config.toml
n_layer = 11
d_model = 384
n_head = 3
n_kv_head = 3
head_dim = 128
d_mlp = 1536
vocab_size = 32000
activation = "squared_relu"
norm = "rmsnorm"
norm_place = "pre"
norm_eps = 1e-06
positions = "rope"
rope_base = 1020.0
rope_fraction = 0.25
qk_norm = true
attn_scale = 0.0884
bias = "none"
tie_embeddings = false
parallel_block = true
extras = ["some layers without positions", "some layers without attention", "local attention windows", "gated attention", "exclusive self-attention", "normalized values", "value embeddings", "a smear gate", "an embedding shortcut", "skips across layers", "capped logits"]
init = "normal"
init_std_qkv = 0.0226
init_std_o = 0.00481
init_std_up = 0.0226
init_std_down = 0.00241
optimizer = "cautious_adamw"
lr = 0.00083
beta1 = 0.9
beta2 = 0.98
weight_decay = 0.21
lr_head = 0.00575
warmup_steps = 587
schedule = "wsd"
decay_fraction = 1.0
decay_shape = "linear"
final_lr_fraction = 0.0
batch_tokens = [32768, 65536, 98304]
seq_len = 1024
doc_mask = true
train_tokens = 517000000
steps = 8124
dataset = "wikipedia_en"
Each number is 128 + 24 x the weight over its row's rms, rounded and kept within 0 to 255. Layers, rows and columns count from 0. Numbers have three digits each. The size before them is the row's rms in percent of the matrix's.

# layer 4 attention key, 384x384, rms 0.041, rows 16-88, columns 192-287
145:163129111121106146153155149062118148126092157092117128125129162126116158122116132142124146160132095142144103110149168116137112157144139139134121143154144156162108103146137168133146108127156137124142146147160123076150103138169137103100094147121139157145127144098125142161133120152113140118
088:116114153142126127130122113143137146145110105101100130141080150114102147091118141160162121133125137130177160118164177110127120168123156142132114161084122142142117123142106135128124104130109160131171101130166130108143157141146118162106068165123137146111136140117113148115116143104078117141
087:130112149149145127090146109110136140168105110121113120146152125108112155119109124138116149144129154118143150084156126100112107194142154162160072153131134102129127135152113172151112103131125155134134086124132165111131112136164139163164094145129122147112139157128134148133128108124100110186
116:152161150128162102103098096180143136141190148159131115144157123133086140138125171089112146102106132102120134120120109151140152095093097097117133109137111084092142151138117106141143134113129143117128120147118139154098144137125119170176156122147095094105129111161133111111120116125136114116
096:140070113126111123130123106186128120081114111149114131122129077124151095129141178151093110135112148121136143171094048179116115143116127127128112152164133109152156123124117108128112127072135132136093136125121117152102134121079146106124127109129128132091171120151162126124173101146131151133
101:150098128100112100133136146101101159171066145101087148139118116102093127117115152155136113112143064139108092131094158122136125124146149129120136141103134183130123144145143143088168106136141100141158165113136131098122130124142109101124101120130151138138106164116115156112148130141129165116
108:153111130105119153131141142062099160163123158117128087134135140127109116134185136123179120163158101107143113113155139140132128154121162077146116132102183162120105095145119148119112128148118129126134115170151138087160127118163152119108132130070162113154095158125116176143122117160135116115
114:123144110124119138145207176090123123106093132106148087138083168134137151153109106135125133140148115154133105108131157126144095140147145143164093143129132158162126123159124162112140115146095117118129160121148134086172111143171145110120125139114143167152154148102111159131150160145159150126
090:123096167123084129175097124163144125129110117135096188118086108125160156129147116200133124103112139139101120133148108106105095128105145133094127173131124142124136163168114089118115155146100114129135135130147139106102138136091155135143081125123138126073119154111085187130147131121125160154
097:129143148132182085127104063175141135113106139086128159148128122105144141090112141099103125082110147107104120121124118126187127103136091133143052105134146082115127167116147108171138124168118163106146114138145111129114127153079055137136120137125133160108117146107123131128129138139112131140
108:112130142151126127113102116129134136139142100099144144079145093106170131124106093087119130166112132131129161174114162189135160125123135120091130110102114137138153121107124107133132137121120095115142164139066123140071112092104156105147171103179122110147119111124155097116084091150150110121
107:113133150122125150124163166079135134135115143081158142109123172098121150164126085128149117148118127160118153091140170098138087087147149105123147089129161166110090123140159127089152119169091133125109150140160165102161130130143098108094106128116137114119098125100127145143094140134146139109
092:103148115140128102122131115157150119104134134098114093122146092136120110147143091135118125053142152135075166129121148144116149093150143136127129079087098137120124123120129086131117105124129114131130149102119120169112155116092105102157095087136143150096093172143172143131168136109094154148
093:092149095124100102116065136127146135121153143151149120125103110108169115130140147114102161101127082150098110176130118139131175140145104183152121118106136163145106121115118099112138102075133165111154137160082116158128127106116149144134167116173159085171118136133145115142137106094120126107
103:128150159135173122128179122115124115126123103117138133114125166109131161131097085127123157144120126109101116070120139101184087111143128148120158119141133118162087098138123158183136128122110121105138188157123147102152108130188098137145146118114115158149084120093122127117087131126172160151
118:154107121107139133138127109141163145151120122135134143144085142086079183117117135149138151131105141159099131103143148067140067112150116129129112117158135119128126138130100143114141136149134163149115112098141116135156139179162127141128099159125112138125112149098107123148129139101081127153
100:150135160108133134134148148125162161179142150158118091158100195122109151120150143126165154124155103143131121072152149125139106149129135128116115124149143108095098139180140160153151141143119154137151087140186120115166111160156092149152124171097133156142130144078124164143115164146084126119
088:110119156129181096124166141120162159139103120074162152135129142122119157100078069139136117167113160175134145102135130095170063141146113142151135094131156089111108134137117158120178107160119087130133150157124172093137093170185123086132166104129128184130082147124118155157124121134129124175
089:145105158134114134169131119119166143135116171126112110147080139092123164113105124138131150121136136145141133098158126101144102133114137135153132156135164114119104144178141161124135143154146172155146126132182102110161125139178132131128127184093127146140124135083119141180115151124084126153
096:120133133115138151120125160132150129105143111097123107127140147122100154128124081114186150113140134141123148128115131099178108119145161122111126109099133109120134108152168108136134145138100180132123142127136174117146123112150111107090152164146144175142104114120110127120126144123100076126
086:127152115154131126105105117160093101125138135139096132109166117145124114112198171129128111130162110104103121128132080134128140116135129122125124136102118105077153132091106112127119130141127103106131086143094145136100155110079105151148148100116143079124129152191113114104127125121152099111
090:160157142141132101130124120128105133162120115140098143082127114116157111102099158121131160127132090095123089124154080142117146123145094158156130121128082114130131135109084111139104113136113158104157171165115120153140144078114113129176155127116142138139131146110110145125113110158157127137
101:169120164138142123140131092087153146158125158129109097126124175126131135107120153152179143117160106125142118078149129106128116159120129125137094105148122122110098119172107169141118125184121155141147112121162141109170121142187100145164099168088124177116116142113101134149130152159119108127
098:130124118154109124134180171122150110154114084113124125069164126148130149164154115151168151131157107147140173096125149070114121091145137115161171145148075136152110163104138159109110128171120065131100113120101174119124127139130090140111104118139129130117123104141143148118123091094118125132
104:153119132126118149163163147081100138136131158142116101162096145150120124142097122148121148162130097154152094086158154121127151149137104088144129152220158141143128117183118168117160109138174120148116137126160138087189117141174133110126126132125144110122093172106116150132087131136106165093
096:111118130132132134138107187115115097107146106107148179089140157141139166146120080142111102150091133161121155152100145113100114136123171115157154123147097139143133134158108127122134142134121104104113124150158170119125116109134164120142150100167133139130140116136082136125116156117160164155
091:120111148090143157145185169099165105118154081108145163147125113116128121145099095105104106133104111130103131139142133123144100101094126122155175153152143112129139136117085172133097154134149123114100121155131132140120081139120145146127168116132106102164142078109121121141089143113164146126
098:148169082118132117121125114097095143107111139154118138144123146109136129116133196149115105122128130120138108093131079126114131114155087146156047114135130112109128128136133133140167128138124134134191134138168130116120155135130137087138126141171135137124094142150109161107155156168151107100
103:124133132134148128143104121112108112148147134193114120114138129203121143124123133103158119144114104102147097114137135161113145118127111107110177153157090130132114138088155143150125161099164116121162140162126121120080157143137084117089163106134158108169169120136154118103133134123158163126
104:110158128135133104101085125125129134159162100158125143093158100148169097139150129151157138134123145108134108155133112167106169093128115125105120117077095121121137138066140068109124135136141125107147119145091131160113174124092122124165147115129123110147121145163143107111134118123149113111
112:107124116116116147155103110147122150120145095135120152132140071153142092106158196138121100115109124134142118142151098144084141156105121125105091115151139099117181125099092085115104148133129089148133122084127131163085141144098129098133101103126109098138167167151135115133146126133109127131
091:131101165107125110116132101108148112161142138149097122154109117085103126099130087128159136087135116106149114112094168109137156094071112110122146117131144150089076109202103138130140169170152110125117136138130146120142144150117136150115144135101093150113100127126089139134117132121127117115
084:092212164128130119137101135113135115141112132104158121140106131107137159119122124098128145131122122120121140081168135114157109127085128129105086101147165117147108138136142136134159112174105158127134095160167105105107094185144083133124131147153132115134074106079092102129090127113139130127
086:118121115140129147113106157147137105113104125146134122114078147165172124113114150121144133109098129101147176138126095092125151119116162142135101109107121139132132117146176118129143118158091164113110151176117069127149138142067144167158145105097151142156199108120139153146147128152156095151
102:134160155137110160151140124115073157145072121168102100180119145164160099123152204125116127127134082128147092146145155149112178151113072132150107086153106153153124085147130169136141134129120150113143144106119100091154100092138159157156114163077129133135144133141146137155144157140155107124
086:142118130149058129175162134128112140141108117158128070119082095168120059127138140172119120082148123134107122154119122107093160174115131117158148131169117159169126122152126146148111148122142106135154147085101173142142136118108142121130116102105133161120164132122158134125181138134128133144
081:119149168153121117146127087148144124131137115078121119119087103073122143126140094112129154112154161153136172112125156126128109148145132128110093141112129128152116117160134129120095124166121152133152105123145102132144081148140170137126118154135126186117124140093100141147122151117091101133
100:090167130128124140133147164128126135114130139107135166123128121146138097124167108112091105137156130102104098139129080156122163137153118185166165159088147131099130128126080100112110062110098116126131099176168137110129123098075122147127143104129163078144140131137125152128124138124146157126
112:162126156161128128166160125149148164119106113088124128151127143130097133093161136159134164140136119144128152100114144069132102170158124113147110110168169130128151145186128164132162119145131144145102143115134167124165060138141138133114109144106132119117126138121122135147148113098089131139
096:141105121128124105095127139189171110136102147133137162100128126102151142118098135121106074127164135141108153129079104155099070160142140197103103120099149116135130128153099137152108144111115166148081122095131077138141128094163139138133132117118142158120143157164138112127124143129100108151
098:127118140116132127134128102150124106136109124171115173158114139094087177099140112162142112129130143138111142092134149100134069136108133119107108122185162109126132161168074128102145157119138148139144123114168123110145144147139116158117107159090123117115123162130100150141137163106085157132
093:124082080161128099128076144116109144095132139170148132117121091111137118154076146157117125129112124161174141153139152113131124132093139153084122117133093154133138128107144124085119163086141150136120181099134128157113150101130188108150097122149109128165142164171149131149166131137091181127
093:133104160105138113113130055139146106173111101111153138159096100085150163094124125101134132109099150164162185143145174114109130139110132176115107125136113113130113102151112116132100136141140135122106115079105100152139141154107155141137111168113095171098128146089100139123122135138090115136
100:145139119071138087133205116107113139122099123184142153165096159149146125165120129140136084090156130124135098122116099068131133117104096168151108127163158136111115131161144162136113145172132114144120172114155127102178143129159135126101125127085091152119143108121106149170160149146168117121
093:086157065102069130140126130114120121109140105106148129119129092082114084094118085119063128117123134138105168142131128138129146182153137129162107140118129131163146110141120123143144111080139131133126137130130154164133118098112196100127155119209106146097105140134133172124143137122068163135
094:161120144097160157167113129118165142112103158095160117144081116086151128179096091113120106152110162184167140118157133129116084138135124170147118114174152159124154100170148110132096098175123139110101100068169105117171152139140146087134104147142151155101132148083099150157117151117126101130
102:163113134113116104151184135111131125133141133160144081125100196125101167109137135160153139119161095150132109093109159109111130144121146122122133138153145164127086147137139170127152150136133086143150178106141158119167123138194150115097138151123086153129122121108121153114138145147124174097
120:087143099133118144147127150111101093113152115125133103085128119180160120153131119138172073107129130130171100152104145149145146088100135096101158122121137146111119106121178099082113179154114110109124168142150124113147167121125097084116136112111139139154137098151136129132121154127158158120
090:117103144098111098160106112118117164158112126139141092170120066129113102053141128160094142095121151140133119130149086117114142201113093171102094160136162141126111145099098160139166123092150138150130145135140129126132099165172173092130111130139136132141105152096133165117160102118110172134
093:146119158137135124146128090131127132169100134131106124170081175112141147081136129163155194105112106115129136094113135082118171137117107155148140116129139151109076104139105131134142105153126154124098157127113122154199095115121091149099118139134130123129151152119100134129119145128101150100
090:078139143127157119106090140121115111147152132138127134097172123146153114132149141095134129120146124117123127145128118181128152085109126141110168099101131128100093109114147089072125131132118107116129115163106155125117145116082091142138167100155143087143118093149122158129079130131160109127
084:119123106165155123146137165109133164085124131096163138155125082123148146139107126127107129157106154163136161175140155164153122153145110189137195134125144166186113143140123124146139101099122133109087133095096145132124135107132163112120104116135141136119139112135151097171176128095117112165
093:119149103086139112104187108116096104090125155176130107173151118138146118128147149109118096132170121130173096121097138167132142133156124200148142113100141123087118158140128114125132118127160129147101110142115106140102168118107137157135077121116105136122143111167141118126160179145143128075
101:096120168156141130093082108150120132119122117132123140139129103121104118090179154104123124157129123106122126141109137185114157138101107137111159147121155101096148123113068105129116121078129126105129102146123116150064135125078147142129134120143145065145185124132160107135121102108137153096
105:115123141148118142128129105114101119095120125132147140173110174150111153112148114141120126081142132136111126139107178103126125132115088101130095119139180143129105106121132154150154164126128131126129167121139136117117116169108120088111109094104126125158188112134146146140158154124149178117
103:127113134143101149144152153144148153128112107128151121160076149112116128120152112187120148158112130168081101104138107095110113143165098158181146166151155138132129156116075149134122109112086144150109091130199144142143141142121136141134120145107157111132139139142145113162167111094090194144
094:114137136151110116146130154091096126150125114084110146109123138150166140136109109162127121136155098166151116114131133105137164142115106146167178182115111121091120170127113145143132128160112090119107114152125191110122104151136125157196132126143131140140125123126110135145097119108154106170
096:163146107148119101109110093127104173108110109141092112150108117132134117125147140121140152121135147106148132170096115168143178169108141167144130146071105137164130128125107123159145151101142159124147138115075085162054126096142165146127099132111161150115155115114160109118173117125150095137
092:135159118143128103129063113124130096174128155149123178135142097121098145120130139136100054104136110137124109144144145133110159122172142165156135127103148143132135147126147124115151131126156149106166086134122122114161139122056090125122102121140116112090143087142110130116139134128155174146
086:090135107151127123101115112119085126124159105136130139125172132138121096125131181117156127122117125084137109134117127149133168120101119123079155164093111126120131106048154130114106137110118102113115138144103128160117149114086110141121151084127121071140145145154153141100106105140131135114
092:126111151152157111099111066156142132119101104129117168100093122090138166119132113131123161086116153133134151118126119114126092153104136149112071139127142125154107125122124102150121185132098164145121106100127091127103125110145142165163106134145119184076122151118132112126146158123109120174
103:122136117125140143099154135120136132137107144099138133103112082126133140121156118172129110141165162133131137152100131141141138153144134147177142175106132109146120175118129110135114126140186157139129083126101121142116112114120099194165142127093140134122127125113143090125164079109117083138
109:151119149148100141144170162098141137127136130153130116120108178153143144159136116115132158175135096128120137114106136097123125155131142143151162141137101159144093115141124173136156152102116131113101166145145176109136065126165149122132159161118147104156126090087132132143093149124147159126
096:118184126120123155142142164131119121094102146137157145175142140118154110090132127102144121129122124129122122110118142112162109107118117153129157114125145156123104098110150129122153102125141108140111157149136107124142110153080159118122103130144139125139159095112137154118099155117145129110
089:120121116132125123089091123134093101130140117154106166108170107148129088120139150110122118130165110108120130133121103150117175113100127115117137141114121124127153116091120111106139134112131058134137135164084145136124132113089096137167159089163142079151127135164147131115126099125134138131
092:115121128162138155162147174139153172162147117096146137124150142148115131116175115163183191173133103157105154133172170147123106172138080109121161131095135151095131158100108152117129101141120123129141121125128166127103077137143137147122115118096102106146137114126114152123093115123104146117
097:163096132137128098158145154157149130101102114123101141093135100135134141154126126176111162118130162134147084156114138143125147107127120160145162139142103120101142175133123107128106165157114123130103139115133150128138186104172104207151152116118109155102138150160124126157115165127113119121
101:121122145108142168121076108159134113139167120127109163085170084133128112117124145136135122126116148115108118134124101136110146101098117094126161152133100095114162137091103102132114161115142116098129076132096127153094140127158093158163158126135125096115121118135131115111095093072130114126
096:115091126132108146141068157147144099134131102115079087154121062155146101129095124145130132144132129111135131192141144102136133107164130099122108158134134142132183133169124105111129145146141108131126086116103120158159132096081152154148102121136133120102136147153119155153112133100091122141
097:134124155122154109101142124144162111104101149139150144103133098158149141085106087134087094060118146113136132119119109126169101147133133203101109148097142104175099147114133107147146143132119172117107170140110050148163105115140129123152125132102149146141158139119126112115153146120142103191
099:097156121126147147099075110104145149156106190134146158109166169116122177158157110154109116167125144162094150094131114158119101114133153123131134125115151105111115151122124105104142127122132149140152109131114149132145108143110149091161147150141130121137134156144092126102121108145137129137
101:135153118124114147108072098143136130127148140163128114139146106098138134124181165124117142161153141121117133136143102184103135147134132127134113152125103114126154140116095084120142123091155158122127061120086095162116123112106122163145132152132167101112111163141137104123126126089106102142
101:113077144126120107128155138109103168086070094135144114170101147119123109090112089175126116079110144130152115141090116125165148142102124137139115168147159156171100107208110121123162118129138140139112189130155135096161142102178140119132095119117097134099118124094134166148111145141116130149
# layer 4 attention query, 384x384, rms 0.0477, rows 17-88, columns 192-287
100:076133149119119121180123150112114123144128113149141133130109137136112134121114094108104080129157130145120102155141144127094164133126135127126093158130131122172140090149203094109114130137122119184182120143126154102121147166134138114088142080138111105127093168116141158127103109149139171125
107:089142107147111172114099193104132089120113129108105133120146119132119111095122133131145106133151121147127127171116133155128140121084146120170137137107132148140115102161110131093140118157146106158164122138135088088122125109137142101138067106103155125158141127154120198128122104142151095116
091:118149154095133124082096079128137151146194121140112132123114160123110144125138143132115152103086141106124122093119104090141098110127111130118147160145109118106115188115134134117139111136141161096091126110129160183149179173127115139114125165165124137126132137153115097122127164113132133137
089:104157155103138097101122123151158167157134140190139179099108107118165105116189125091129114148113152126128140121102107137122135112127129173104116068116085120104115149122106072120133149132144110131114103153114159149108165141117109151119124148136128127107101135114127140095122149112103116144
090:167112163111109091138134125139178107106095152118107133124140115127133106112125136155126087145111122140084199146064144154123140113097143132062125124052155129119110166139109142092129117096162143130111144111129110113125100112147109123132136128106148114085146101144165114132146120100110097136
090:166128088113095141152133126101125109131139094183149106107082149125115127118117152134103110112116119129103141116134136128138106141092140098119121138133132122146116118122105153095128137144111147129123155156154057148128149128135158131119110157148133144133122122130126115159130132120147165098
145:116147099131092147164111204102095120128053143095125134149095117132134135116131117139129096150189109139107104177112121162111172154156161134134117131132167159153117078150124158161139124124129123196143108150115141076119088102132136088133122119101129087135100163130137159182146127146130130103
094:134129129136125115146089151137099140091118126150120138141162139126135079165082125124135084178127151150160095115097151160098112095182181108128135089113111118120125140105142108130088166131147110151106159141189195116128128140105184120132133115131126119191139120142124126127158130116172150119
091:138069141131140120144130170122145092126127149087081150102129107151117119135143127124131154161118121131102151120104118158119129133154163142152118132128145127090152119098110119145117115114174138146134103121120147109150117130182126144151096118168157121104132098097182090117178110121127098156
098:144148193134160108170108100151153115163135109131158130099156099137161145138092133126157179139074166134137170119154119124122128108103101120092110121126085106122116132137133103144108150115186130126140098119087123136114129117110089155133137128174147136111136095106128107100092141133116122170
085:173110100154135125142137156147128156120114136076095063138121140107127123158118123112130088100118130132104134102136165121094116164124175120087134145133154163145157132097114189149114133101121137133132143130135145142150106149127183095135163144094114145108146121128154092151130123140137169133
086:096104151131115123129141129138144161130078148127138113131155130151127106135110112136120136132135133120124088130192103102109125101164138138116098133108085125139105084135091118145121147107141133178126137085083144081112168093142120098158160129116115117091083140138141091116141067155133106141
124:147134114155143138112141078139113129163180107147176097133190118134090136131118147094112160115088120155136155113141156112143113103109095111133141126128099097166149149153122107136141123104127141118117150097129137142124145117111135150125173133152109136136128125137126114101130115124170123146
089:166081150143128122109118172156124109158109149078142098164096095122139150120077130166145138162103139127135134127156148140139111115077130112127137095132140129149122091139139170153135128125179132145127082103140087082127104081149121104154105079109138123100116089130135131128128078125130065136
075:171100114173093149115118153122109129054093125113101119147125146132117119104109154158150132120133105106123119125120114151159134138103147087153174126117166144133153061148114201125104131073114134141127140124132106105110140095121137100123096122118144136155171142150136139138172112105123108111
080:156093090151093180112117153110123145071091145114088111157120155115082109117176104174143121111150115123142112068126140111136097135105153104139155177130175142118148121112140182103102138122124116095106111134183074135128136142137125114131076123109140144139146164153135130148136140096112123113
085:139112134159133163138107173133119111098064141089107107112096097132144136131114106180167085161137131130133142151133136153140133109095133108134114146135191130135150081122131182109113156099170119150120076135119104103147076108137115114136100114100148107124151135118143126157134126151129145137
074:162081106179102164148110177109127090069087142138113124155093114126115094122096107142134122155120125139150123147131148161123115159077152103162134107138164143144135110142106184147117145095126117131139110136149116104138116126155169097138093122116134121150150119103145131149167099125140132119
116:152129114151140120161140164121148107121074168078146134127099144137165127095100099143139158193147126146116121136131140117133126175132137125135109132139147168155124099160116161155139132160114117177114132163117097093147089118186163116126113146103142130118098135113148130181134120154121135130
151:122111160113140115115112064158124126113202110157109147112143110099117138127125176107109172083053153124147167099168128102149103117091095112121134108131100096123123151141121101087119135113173151079126126104141139143150165155101109164127128165132136150116133136117108112075135150108121110144
141:132112164137147120097110073148135139108173108165136145095156106112116130134119164123138165105065158128178157113172139102150095110075097113134153101128119120111111150142108102092121149119169133081111129091136126156144179145102115139143117155104127141110164130106120105069119132114101093154
078:146061096144094145130112142091112135097069121128101113135088097150089109161146151115143079125138114115127161132125137122105087179077143118147164166139150168136132118140120177083108134104131137123126116150175089120126146111152150084138065141110142108124154142091116162131143115087113109120
090:168121129085100110088189116146156178144141133100115142113141155093153155150169182106130103086127101094124108122091103134128142121134134143132121103111167104139144126115097168141137119108114131156147153115100117121154116171128152104113158151093139117125134110127086147151133128137140099112
081:127115122129125125122106149124110117102140141118098085160098162124095156119148130160139096106104106094177137127112120109120136108043123115117171120115177134094159121143129160130135113109116130135111119145154111129094153108128114119155107146131151103144178142126134136144137141118129124112
084:136141105184131118107101133137115097111088105095141104140190122104104167140127150170143159126134134118152123111132134111172113097084115119128127124149147142146136154152133161147148151176152119108145150131142123129122098145118115128153132117101126119163143064191102131125129142121173114129
083:126160148146154115127145112149133088153154121125126157085125170068150184147131104095145134116094131135161101103164163124179131094146130113097109149156138114108145110119134121129095134148098087112102111136128113134136109176153044163128121116118105166170128098126082107134106124132158144075
083:120095091132105165095105146134097104152127130122101103136092108130082121163144151091123144070145115138113154132149160136132129099156112126171093178151135123185139119108141127131147114104169161095112158160140116130166124100107134138108109127145155072136143106179197130106130143114144127152
134:089157099161115133128108129113093174123153115129134128168136098173146111155142067109110107163142119142124119152141118134085135129136122169176162117123095112131152117093132087149152112093119121158141110137104159131147119090090150108112169120162138087147066118116130122160078103126149119140
099:111130157123149124118136052138122147150177115166177144104127119147107126139100139099103177114084163115112137119155095108138104122126090138145105127130071111180099153137127068117111126129127154098124146140107156165144162130112101159120174132135117135126119131137120100092099137108108138149
112:080101126101113139101144100139149128100151093160145128128119135095143133164165138081139123080105141114130141099122095102129106122128125151104127139113112091119150116126145065120123127096129164094124130144125157143091184136094053153145147116162165117137098133141099108101134130093122114123
093:141113136153119115188088106102133133082131091190096109093094130162129143135046169139142099125091151121139111103152138105162115098093145099122151105161130128136153175144120147118122132138116101156121170155158075167133137146149119148118105127134120115142173100155108119116153146125176169094
082:166095092145127184114146150120112092155129105090132133113153148128158122154127135087134140099109087105144122109090177119130145132136160122145134161131147128147167135099155185146123094172124135083121131116133115150159091138153138130161133080163141130146169092123141076127110124141179141119
084:149126140152122134141146108111084116186101148157155148107127070200146143119142138099141118155149150110117158155121144109141130118138156163148146096128115142171134118115138126170115119176135117187116118188103091122146120109155131129121148103079142075121102140086114130150151102131126121172
084:108118099099138146168118120098144094128147144113109110165129135110079126148155115135102131156135104122178152126105136140153112141120145121103160167122184133084131114146171133113116089135147135109112093110160143092133149119159092149093145153152127132128106140104143155149107142069089121134
086:125079132119091095147150122110149171179084147155132128131101094108125174122119116127119128143175156119103122185122102139112136134143127161117127084117131120150096092175118077109147164101118119164110147124108108086107153115146105139165099160104095094102080148110072162137148125124124107108
082:151119080139125163133120185119121081109079117117161093128153166183117105127112116120146078153151089133151106113149127174117125139116152108145129133137172150140152087093150186168145119113122126162132113139117079101095067109123127081152115092139147108167171067147141118138138119135168166122
089:112160092102154142128139124127110128180172121142102080145140169133077139188147089113129127107135084141145126097134172099141124144165110114122140173146088088096181142110187116149137112161090128100102130146113164129145113148156094146126179124149138126148089144120142109118148119150156168122
087:132122123152126183117103150114104108061083156146092118166099110095130139108153147181128120117168115125119118144108086131127104121097131104132140127155166134122155065101128160145154128115162146146126130113161087094125114117164118118112083145115115139154132173151126119150124138109123114098
088:100135120142141118168089141134089133089098104172113156136121066098104101121137081147163118149148151158129123127111103119087141133159143109151158155117134137114176105112106086152109156085120104157167127128102145108099112115131142108099091142132127158121131126161124128124132096108106179149
069:173080106129113129107076127151078114075164113127114091167146148113096122145108134192131117090091129104145164084123133187124098077101150131125139110119162122101124127120122133146142135089120162084115133133163128139091162115087146111114115107119117156162185117151110114102163141100116112115
097:125165133179133116115144111118104163110139122135150108116177081122142102131127123154130125146132161141150123160151161150134136072098112145158177104108121162111108125148105115138125146135135099125115146122111163159115161087087128138140156148119103091121162163143119134120152115131136074152
098:170120154152120093121141081140145137118129096164162138078133124142132139123099167135135132108081130127153141099156133110169096081076122101098132122116127127103115144135118135108123153120173133096139140093137084155116150122143116136123117138113125163133201135123101104091156161124109078145
103:131101075142072112098099164110127101098111168115089134121063121123098164103154125142116097105127110114115124175110124139142129147135137125126114166145162181164112126124144135138114093142121120141148128144206137127132131111130134102144097095130116112113125168133109165149174132126107111107
146:079152105160131156147118150122103136161119125118142094160134107174134104160129089129147104145163119145114113158125134154098184120131128160159133122114117106125155110096140094149137134087127106163144134141100150099117117093118118119159160091176135093151089129162135129148098086146165133142
104:112160091196133114172128189083128105108061136094122109128124150148099114145157079128121090158174121140126105143102152150121178150147164141150126185124147154106147101096123170149129131128122124142155105134168129121103131111141154082132141118135136102130133100138143132146120117106125137132
081:172082128107090127124094153128103153136089150124131108116116109133132172103097159165153090106133114125101131130114128142144112130115132116100158114095169160151140130171142202115099140075154106115122155154136090103136116112125148097125105126102143105104172135177120130133148145118136112101
143:159124137116113073130134111110170087110103143107159156115123125085121184082117133129098153135122159149116125142148127087158119156140130118094094127149146150172099143158113159144134132182139172116133138132130094141151133124156140112084127177077102153111115156081141098136151178144100120104
081:099086086176098201096125147116140111110107111154156115090141125148142103137121135147144117118129137125066131141133137117147135141131137113094137088140122144146162107111199126072100136120157139129134202141133105142130119094140090139132138115137111104150156132150136128114132145148147126100
167:149123153116127113144131120124166106106088128130146129075092143109153161103093173139147107114110146130155112117130153098174096144083149120071108129115155143142103146146112156089120143186116120124113156123169081148150121141177130126131105145087096173101159145116107124149141165137102122111
135:137103163130154118104131058155135136111171099144129118109167138130108153149104154130120169120071140134166143055172155089155081117109089107115132133127097113135115167134126116115131144131145135082117148106127122164133158150105119158128148151136128155105143114111130111075130137130139146142
082:084170144162148137172142148114107118108100146115128155138145093119152132143119096134124126164156145166099127196116125132133147124156134169143128153134164139111141085144098114120116142110109121154139148102094158106114130107148137147145162177129142145105146180089120110146115128146130086124
105:093144120102123146130109107136127120085149137157101179142125138091094129154136115114059154130139111124124142157121118140100157148196118145135085143103131121120114115109122101134130122138167143110149114118103166103134155145110099131134121169151139132126112187093181141114096152151096138104
128:114151135131162135116106061166104130117214097154123133121167124153109136163123117139133161097090143141137156092138143110138111098123106113113160124129083077116162162110143096110128136085161132103112124104132142159133152114094094158113153143158137132141129107116133097102103147110169127159
127:173132106120112116126119149137163059082091162120117130100120160099125154101120148162132125117163107105116107099109130127160122134130147097053105155156164127143136114134122167126146149181165162124155136098135106114128100132161129120090120149110130175132166155112155093158149162155097115097
100:120204096148108150126097166096078111093106129109126129133124127072129132116155104118101094125169095165126079149090109142134144134142125107161153165150127125096138101118115144102104143152115150116127118143134116112118114102150144091096130141088126130165124172100119136197139148126117112089
087:110116121173124144106123143109130116125104150114124125112134121166160169154112143151152129167148155140118141138099146115174092168089126128174077102179142110157125121129128137130108152159149125174132132114106116091132078128140127173131107120121150087108143112104113161174167088132146135128
089:124105143131131145164131118088125132187074122152145145126102071130162119131119113120090150155130166153108151195116098163107107121119121177163089146137117133171097112172132073110136129116141124159118157120112129104133101104157157152159132109151111133111072126066115152139111119118123107184
086:129118115140145125127105135137125076147113148131084159151148091122124146137184081105120151125149119129108114172132135172139139146189112174140080145138107132119142143086129104132158123122129113138153138124098124095137094144136126166123184112110121140114100141084179127144108108137104149130
087:114147160101136099083139075169150159136184104126139134102152156128171129131154145106130137095091169130136147095144126052108093125129101143082125122115074106120113174118150088131119110171111142055131155118120151173133176159108103161100158122155137149090126098117150111096096103120118119151
083:135085109145130151152114182106087136117105115138114142146156068146130061145129105136133112180143127157145123158117148180075130129135146120162151105095134147134138098115108121141098142051145105150169123127112149109094114086107148073150103081165106114133155082167141145151123084123140105157
090:133126110146126164148132123122097125171137132173078130118103121083132139113129134143121188128131129140121147183094113148144119136125113123158095123127094128128137126179086089116123132128094102176103152138088153095129096150180137159162096120090117136148096135115066168165131097127146163131
095:151123099141110168088101160144087163114132124100112135122111123111102156147119152137134141102134138138140089121126107105127118143125129097125172132186136131148142116156161156124127144163113095128137102124177101120104098157105146123110100135092079163143105096172099176178095161120124106130
077:142155141092134146155152148160141141146159168073128126096154160160128146154083118116132085122127083146138108114122167105125151150146173128096100139147135115121177127109162129138094127168114118146127128111153116108155134191118124154111177112090104131110106169106138144133107141134105148094
161:132112163112159116097114070153127133119202120155129120113158114123119134134133156135126172096069159116157159095151134088136087094093106111109142115134095102114122160140137084117133141120176153086115129109133129163136162148104114158127158150142135145121156124124116113076141142113124107153
097:109112148140135183105137101139137152089126140096152108120153149104135153113112137139141136125144126182091109114147118126154082132111107122106168170173167132131125088132134174120106146126118136115098141123107126147141106132126131128096149176085120172144112167103132099154115142125137151091
087:128121140154089106132107104127099139122111163175088123104134142123124151121099155131149134143103150147112115167157114126164146116133115120183183108120154149137123164146066100124089131103117101127128151159150156159135138135145123145159063172127145104160192116158099170114183128108144140129
112:114120139128132107107125075148129119118196089147149132121141167149143116155133148151141173093079150090157144093139132114155085136103088137129146124139130089116154160123131090104121134115109156065127144118147125165131149184114122144136134117142142129130154061144106129096128116084140110139
089:066150164186152097199126119154135137119093138162142119174155141147149181110111102142133146180135156124150114119187112125142097122083107151138077098122179118109147151134124097105131126101089114176147159103129152109104120158133103172108153137125150093136160164123161141124130119148135162118
095:176099126156131153124100160119101131106094158133129161130132066158174137133120131140143114159142154145084131198132138147105146148142148103134103067122099128170165110115149081138105142169143087162142155136125123121111106085144142100164151076137098151113141133136100143129158074162118107158
106:162119087155144159056116115135075142091161132120097070138162127148093093110135164160139159095117094120119146113111126144164121116106115074126139142114095118138156116161116184124119133092143113100139129104132137131122092129077148115139125101141106123139132118190149150160132102112133134140
123:085118150134162142120107086140073149125176088148114117142144126140098106148120134117129162115093138109169156123150113115125107116107093113144142112117107095082144134132119104118150136066148142092110162111126152148095155150093109154141138141177128134126152133138137126094099113103124133144
090:100098132154110110146100152125120129116096149172092100133112141183097114154132119175159082110122149145152138123110180117138154097117173088096144092120100169111159154110160099095091125168143089183117143176138134144149122105123122118101084097115148123132202142107115137120181158138142097145